Part of a small language model's weights.
Size: width 256, vocabulary 4096, 19.2M parameters.
Training: a variant of Muon for these matrices, 493M tokens, 16671 steps.
Each number is 50 + 12 x the weight over its row's rms, rounded and kept within 0 to 99. Layers, rows and columns count from 0. The size before them is the row's rms in percent of the matrix's.

# layer 2 MLP down, 256x1024, rms 0.106, rows 0-99, columns 736-767
105:52 50 65 51 47 52 46 72 65 41 48 43 41 52 60 46 51 58 70 38 45 58 51 68 68 37 80 39 49 54 45 75
095:47 46 37 50 51 41 39 42 53 59 26 51 41 71 17 62 46 38 49 49 47 37 49 55 62 28 54 52 31 82 37 75
104:55 50 51 56 40 65 63 57 58 59 48 76 59 50 60 69 53 47 54 71 36 69 54 29 47 64 50 43 51 33 49 58
096:54 66 72 57 52 74 31 31 51 50 59 71 40 48 59 51 53 60 44 41 20 65 43 45 75 47 60 47 43 51 42 46
100:46 42 43 51 63 69 57 50 29 50 56 56 64 43 48 56 50 51 64 43 35 52 48 47 55 22 58 44 60 40 42 49
099:50 60 53 51 39 67 49 39 37 49 52 28 29 63 52 58 45 53 59 37 61 48 51 32 30 31 33 60 39 59 46 42
094:50 47 50 61 48 57 59 43 28 39 64 72 73 47 37 69 66 38 49 58 39 49 44 62 66 41 28 45 57 31 67 37
104:53 45 49 40 31 60 25 74 63 57 56 78 63 39 65 56 32 40 58 50 64 42 49 46 50 14 29 39 52 47 48 52
101:57 55 30 60 45 20 40 56 36 50 59 74 44 60 37 21 38 52 57 33 33 46 40 47 25 52 39 39 45 38 36 35
096:54 62 47 51 47 86 60 50 38 28 49 35 58 36 50 61 64 55 56 40 77 72 23 51 44 46 46 48 59 32 43 59
101:47 51 44 39 50 58 35 45 63 47 77 54 47 57 45 38 52 56 79 62 32 47 39 48 72 53 54 32 58 62 42 51
100:44 53 56 47 35 64 45 55 50 62 71 46 40 50 62 36 48 47 67 62 55 49 55 60 49 31 48 56 48 55 39 38
101:47 38 74 53 73 56 55 22 63 48 49 67 24 30 41 37 23 51 37 52 69 46 39 42 43 40 79 52 35 60 51 61
101:42 47 53 54 72 38 54 41 70 46 60 60 55 36 55 61 71 64 24 70 54 37 64 44 42 25 43 42 58 71 49 53
095:56 40 58 43 65 33 33 58 50 38 67 54 66 50 59 49 45 44 63 58 27 45 41 52 32 28 67 67 49 34 40 57
101:51 48 47 60 54 65 53 45 80 48 56 80 55 57 49 57 56 43 46 46 46 32 43 52 53 34 41 60 58 40 48 47
093:56 57 59 50 43 36 46 64 43 49 21 55 43 53 59 56 62 26 49 64 70 42 31 48 66 63 46 51 38 65 72 69
101:49 51 35 69 47 58 59 38 47 69 63 58 66 63 35 46 60 35 40 46 39 60 56 49 51 25 43 32 43 40 49 42
091:51 53 56 65 46 52 44 18 39 46 65 64 62 85 65 65 27 59 57 45 47 52 50 38 43 47 48 62 43 44 23 49
103:44 53 49 48 60 70 48 66 75 47 51 73 51 49 55 56 60 54 52 53 50 53 38 60 42 59 31 62 33 55 55 40
099:41 53 52 47 36 43 49 49 75 38 55 52 47 76 49 43 40 41 59 38 65 46 51 58 54 68 43 57 49 74 50 43
099:51 43 61 66 51 52 62 43 58 50 60 42 57 37 50 56 58 67 45 48 43 43 41 57 52 27 47 48 43 46 47 59
097:51 54 41 49 58 36 56 69 59 55 45 57 62 76 63 49 33 58 75 57 76 46 45 43 34 31 63 54 45 53 62 48
104:51 66 45 42 28 63 70 36 71 26 51 20 33 54 73 35 66 40 44 55 48 61 27 67 57 80 50 31 63 69 70 57
101:39 41 39 38 52 44 54 36 61 46 52 51 50 69 53 60 56 54 42 51 45 40 48 57 33 34 67 45 52 73 48 41
098:52 58 57 49 44 42 64 49 61 51 38 29 36 43 40 35 60 49 54 62 48 43 53 35 52 69 71 33 72 64 55 31
098:50 51 53 37 31 33 52 39 36 49 24 50 68 36 48 52 56 48 21 63 28 64 59 50 64 70 52 54 54 55 61 33
100:55 56 64 37 44 41 39 55 62 42 46 39 44 48 67 37 39 54 33 62 27 27 59 36 40 54 33 47 33 42 47 42
105:53 51 38 55 73 67 39 12 43 30 31 44 40 52 57 52 59 60 58 38 63 51 41 42 42 83 44 30 55 61 30 50
098:48 51 46 61 36 28 31 36 52 50 60 52 37 62 41 29 54 64 42 51 60 35 44 45 69 63 57 46 55 36 52 53
106:47 46 49 36 57 42 60 33 60 50 57 41 49 55 67 45 48 56 54 56 64 59 47 50 57 49 62 40 47 51 51 34
098:45 56 66 58 64 88 61 39 35 39 57 46 58 65 72 50 45 51 65 29 38 46 37 58 47 66 61 59 54 50 57 59
099:41 48 45 63 66 34 65 53 46 31 55 50 49 44 44 45 60 43 60 61 32 51 28 40 39 49 65 29 31 50 67 49
102:44 54 45 54 65 60 53 35 42 63 72 29 41 62 76 26 45 38 55 44 33 68 65 39 53 33 29 51 55 30 49 54
099:47 46 61 55 49 56 50 63 46 66 60 47 58 60 65 66 48 64 64 69 44 60 47 51 53 87 34 56 41 43 48 60
095:51 46 73 58 47 40 34 74 26 48 46 76 44 41 31 32 58 68 63 61 63 56 39 51 77 39 35 45 48 45 58 37
102:58 42 47 51 48 36 66 53 47 60 56 42 47 42 50 57 54 54 53 61 41 51 51 47 52 57 52 52 53 40 38 54
102:63 43 56 58 42 38 49 56 35 45 51 46 51 27 52 53 46 57 61 16 40 61 61 60 65 50 75 61 61 59 41 32
097:41 48 67 53 48 50 50 70 54 37 41 42 27 55 45 73 53 59 23 46 58 57 38 51 49 36 53 51 36 47 50 36
098:45 55 58 38 40 61 67 43 65 32 36 56 89 75 35 38 24 42 53 44 24 34 60 43 68 39 69 58 39 56 38 42
097:47 53 36 36 62 46 38 26 39 59 48 69 47 41 38 39 73 51 48 33 62 52 73 46 50 53 14 61 33 38 54 46
102:42 43 62 62 64 51 62 64 37 34 50 56 69 32 57 53 37 47 41 44 43 67 46 62 55 64 53 46 45 48 58 60
100:40 59 44 44 72 45 52 35 57 66 78 65 56 39 39 35 21 56 52 44 44 50 55 35 39 42 53 66 40 38 42 55
103:52 52 57 58 54 62 59 47 28 42 47 46 72 48 43 31 21 51 41 69 86 10 36 57 54 56 42 28 52 55 53 61
100:45 36 48 63 62 49 55 45 41 61 46 57 28 35 46 35 68 67 67 52 29 47 53 56 52 25 54 53 58 72 56 48
100:40 54 36 47 67 56 65 46 58 49 34 48 44 76 56 70 61 45 38 74 59 46 65 42 41 26 49 53 55 56 37 53
098:46 54 58 53 35 57 41 48 77 44 52 36 32 61 37 20 50 64 36 57 51 45 71 54 65 35 53 55 62 61 54 61
101:55 61 56 42 25 52 76 42 43 59 63 42 33 34 58 30 63 47 53 46 52 62 33 46 41 78 40 50 41 64 56 53
098:51 44 22 43 34 32 72 42 46 45 44 41 51 58 49 62 22 43 23 57 58 57 30 44 34 29 48 41 37 47 62 85
103:51 45 61 50 49 76 64 76 60 61 56 67 29 59 33 44 65 45 38 56 74 26 41 43 40 71 40 67 41 40 51 49
102:32 50 43 35 44 35 41 41 47 50 73 37 71 43 45 65 51 40 49 34 47 50 60 52 35 34 46 64 45 36 43 62
095:47 35 41 46 36 63 41 40 61 62 56 68 53 62 44 57 42 29 50 43 45 47 46 50 41 26 40 55 47 40 58 57
102:54 50 42 47 66 61 73 57 71 79 55 42 44 41 67 42 84 57 35 50 45 43 08 54 69 81 17 54 50 46 51 48
098:44 42 55 55 56 62 13 41 59 42 53 59 52 40 54 51 73 51 34 44 46 52 50 58 60 30 63 38 55 62 64 84
094:53 45 57 51 53 45 75 69 44 55 38 48 57 47 49 43 61 68 55 60 66 65 64 60 70 51 62 57 65 45 36 60
098:53 52 51 46 46 21 52 55 56 44 67 22 44 53 48 40 49 35 63 37 37 58 55 37 45 46 45 36 60 49 48 63
095:47 45 56 59 41 72 40 60 70 71 36 40 43 30 34 60 47 48 45 41 63 53 50 52 36 36 59 51 33 46 60 45
100:57 44 56 48 59 53 43 46 44 44 39 64 39 82 57 43 47 48 38 59 44 55 58 39 25 04 49 42 41 81 51 48
105:49 49 36 50 59 55 41 62 67 42 69 55 44 48 50 22 46 44 49 70 34 34 71 44 55 10 45 49 45 57 57 43
103:51 51 66 56 47 59 58 38 70 27 48 61 51 36 46 43 59 48 58 66 64 58 51 12 51 11 39 56 51 66 60 52
095:51 46 62 61 49 28 40 58 60 46 32 51 68 56 54 46 52 52 53 40 70 32 59 58 50 04 46 50 47 57 57 55
098:41 48 67 40 55 52 67 49 42 57 71 63 57 65 58 30 36 53 43 38 49 39 51 42 54 68 52 36 54 45 48 53
100:49 53 56 56 65 79 56 66 54 61 53 59 46 48 75 31 49 32 65 68 48 46 50 51 66 60 45 34 49 64 49 42
100:55 45 40 52 52 70 55 49 43 43 57 50 51 63 52 76 43 63 37 43 35 37 37 48 33 85 55 58 57 54 42 59
100:61 51 51 48 59 40 59 50 42 55 54 36 33 59 53 52 40 42 61 63 53 53 51 57 77 18 36 36 46 67 40 41
101:46 51 56 46 63 42 62 57 64 57 57 22 69 62 53 65 29 55 73 37 50 64 48 50 79 38 60 41 63 60 47 60
102:45 46 44 43 37 51 74 65 33 48 67 60 32 45 49 48 72 45 47 56 75 36 27 62 76 30 43 55 42 53 55 56
102:46 55 42 57 43 73 67 55 48 57 70 38 41 61 46 51 45 70 45 60 34 46 74 45 56 54 40 57 52 50 50 69
099:64 46 43 43 58 46 57 58 54 66 42 70 60 39 45 36 42 41 64 51 50 37 41 30 44 70 70 61 49 41 33 60
103:49 63 59 64 46 30 68 54 57 65 30 68 44 39 45 49 45 51 57 51 51 41 48 37 65 53 36 70 47 40 47 42
096:50 52 49 41 55 48 59 42 61 66 12 54 56 34 32 59 40 31 61 41 39 38 73 53 38 41 44 48 41 49 39 62
098:57 64 61 59 53 37 44 38 38 29 45 70 34 57 57 51 70 56 74 34 42 45 51 48 70 13 54 42 57 53 44 51
095:41 37 34 69 75 60 59 43 57 66 51 66 45 47 43 68 47 47 44 51 44 30 36 43 41 55 67 42 41 56 51 37
098:56 41 57 39 67 38 64 51 51 32 46 51 56 62 49 62 44 50 48 51 58 38 48 55 61 36 58 72 54 59 51 64
097:41 54 36 56 41 46 40 65 41 53 56 39 51 54 36 53 40 55 51 57 50 65 76 51 51 37 49 56 55 63 54 51
096:60 60 53 56 62 36 34 58 48 56 51 58 49 64 66 38 47 60 45 32 60 55 53 37 57 51 48 50 42 53 45 61
099:51 45 39 45 31 82 41 79 41 53 44 42 24 43 45 26 44 58 58 53 48 55 48 38 49 66 56 36 73 50 55 52
098:48 47 45 45 46 36 37 39 37 61 86 73 71 52 49 69 43 58 47 74 42 59 76 59 81 30 63 74 48 68 28 50
110:47 59 50 43 48 52 46 63 67 57 39 52 47 56 48 48 57 61 40 41 46 62 25 51 67 25 51 50 40 70 78 62
102:52 39 46 55 52 38 54 43 63 87 51 62 55 53 55 73 67 43 66 58 31 37 52 68 66 14 66 52 64 49 40 38
097:45 59 43 52 52 64 64 40 55 43 57 42 52 33 58 47 41 57 63 57 49 59 48 69 56 27 53 51 42 78 50 27
101:58 36 43 55 82 65 37 45 40 41 60 46 44 55 49 36 39 63 37 40 53 51 54 38 09 65 49 47 56 46 46 37
101:60 51 49 62 49 44 32 70 24 43 44 26 59 46 50 54 72 60 36 62 41 45 54 42 43 61 29 47 40 62 55 61
100:56 43 57 51 62 61 58 61 64 50 42 70 52 49 50 45 56 57 47 54 65 51 46 60 68 75 57 54 36 63 63 50
102:48 50 42 57 67 42 56 49 58 50 69 51 40 57 61 52 38 42 43 41 55 72 99 52 37 25 52 14 59 55 67 63
101:45 54 53 49 29 57 48 45 60 41 38 48 49 65 51 38 59 52 40 37 45 57 36 27 33 91 31 50 67 42 55 38
103:63 53 49 62 43 72 56 30 59 37 48 71 52 28 64 72 51 46 53 53 63 58 65 47 61 31 30 48 42 45 55 37
101:46 60 64 30 37 52 67 48 52 50 29 29 56 65 50 32 53 43 38 71 45 54 39 53 52 33 55 69 58 66 39 56
095:52 51 67 62 50 45 48 71 43 60 60 61 35 36 50 60 63 40 50 38 51 57 65 60 34 22 28 71 61 32 44 36
103:51 42 45 54 47 51 63 60 56 46 46 33 52 45 47 60 69 47 42 60 60 38 58 54 24 76 52 39 68 60 52 35
096:44 60 59 57 50 38 27 75 63 42 41 50 58 55 51 53 56 39 42 55 36 47 29 38 52 65 53 65 62 36 36 50
098:45 55 31 55 65 42 40 66 54 52 32 37 34 53 72 68 60 46 64 59 52 64 45 57 56 94 79 38 43 41 46 53
103:47 54 47 33 57 40 60 48 40 40 19 50 20 65 37 39 64 75 40 50 39 45 51 46 65 84 66 42 39 53 57 47
097:42 54 48 63 48 55 51 36 41 31 43 48 64 37 44 38 68 37 54 60 61 51 73 45 64 78 36 38 66 53 31 56
098:50 42 35 49 50 72 60 61 46 56 55 50 33 61 52 36 42 55 51 38 25 57 50 53 39 46 60 59 48 51 50 72
098:59 36 46 38 39 54 30 53 32 43 28 33 68 56 49 50 53 49 64 34 50 61 68 60 36 65 36 38 68 42 64 39
099:47 48 56 36 43 63 44 68 55 44 44 52 41 69 58 28 59 50 53 52 47 72 45 71 60 64 24 58 51 77 48 50
098:49 54 41 67 41 47 49 53 48 45 45 66 45 56 25 60 41 67 35 51 73 47 53 63 29 45 57 71 61 37 66 36
098:54 42 63 38 49 74 41 61 47 41 45 74 60 52 52 48 57 52 43 59 47 50 49 39 32 50 69 45 46 49 56 43
099:55 58 63 47 51 57 56 33 65 58 44 59 60 37 38 50 56 58 67 51 49 32 66 36 37 36 40 42 38 50 49 28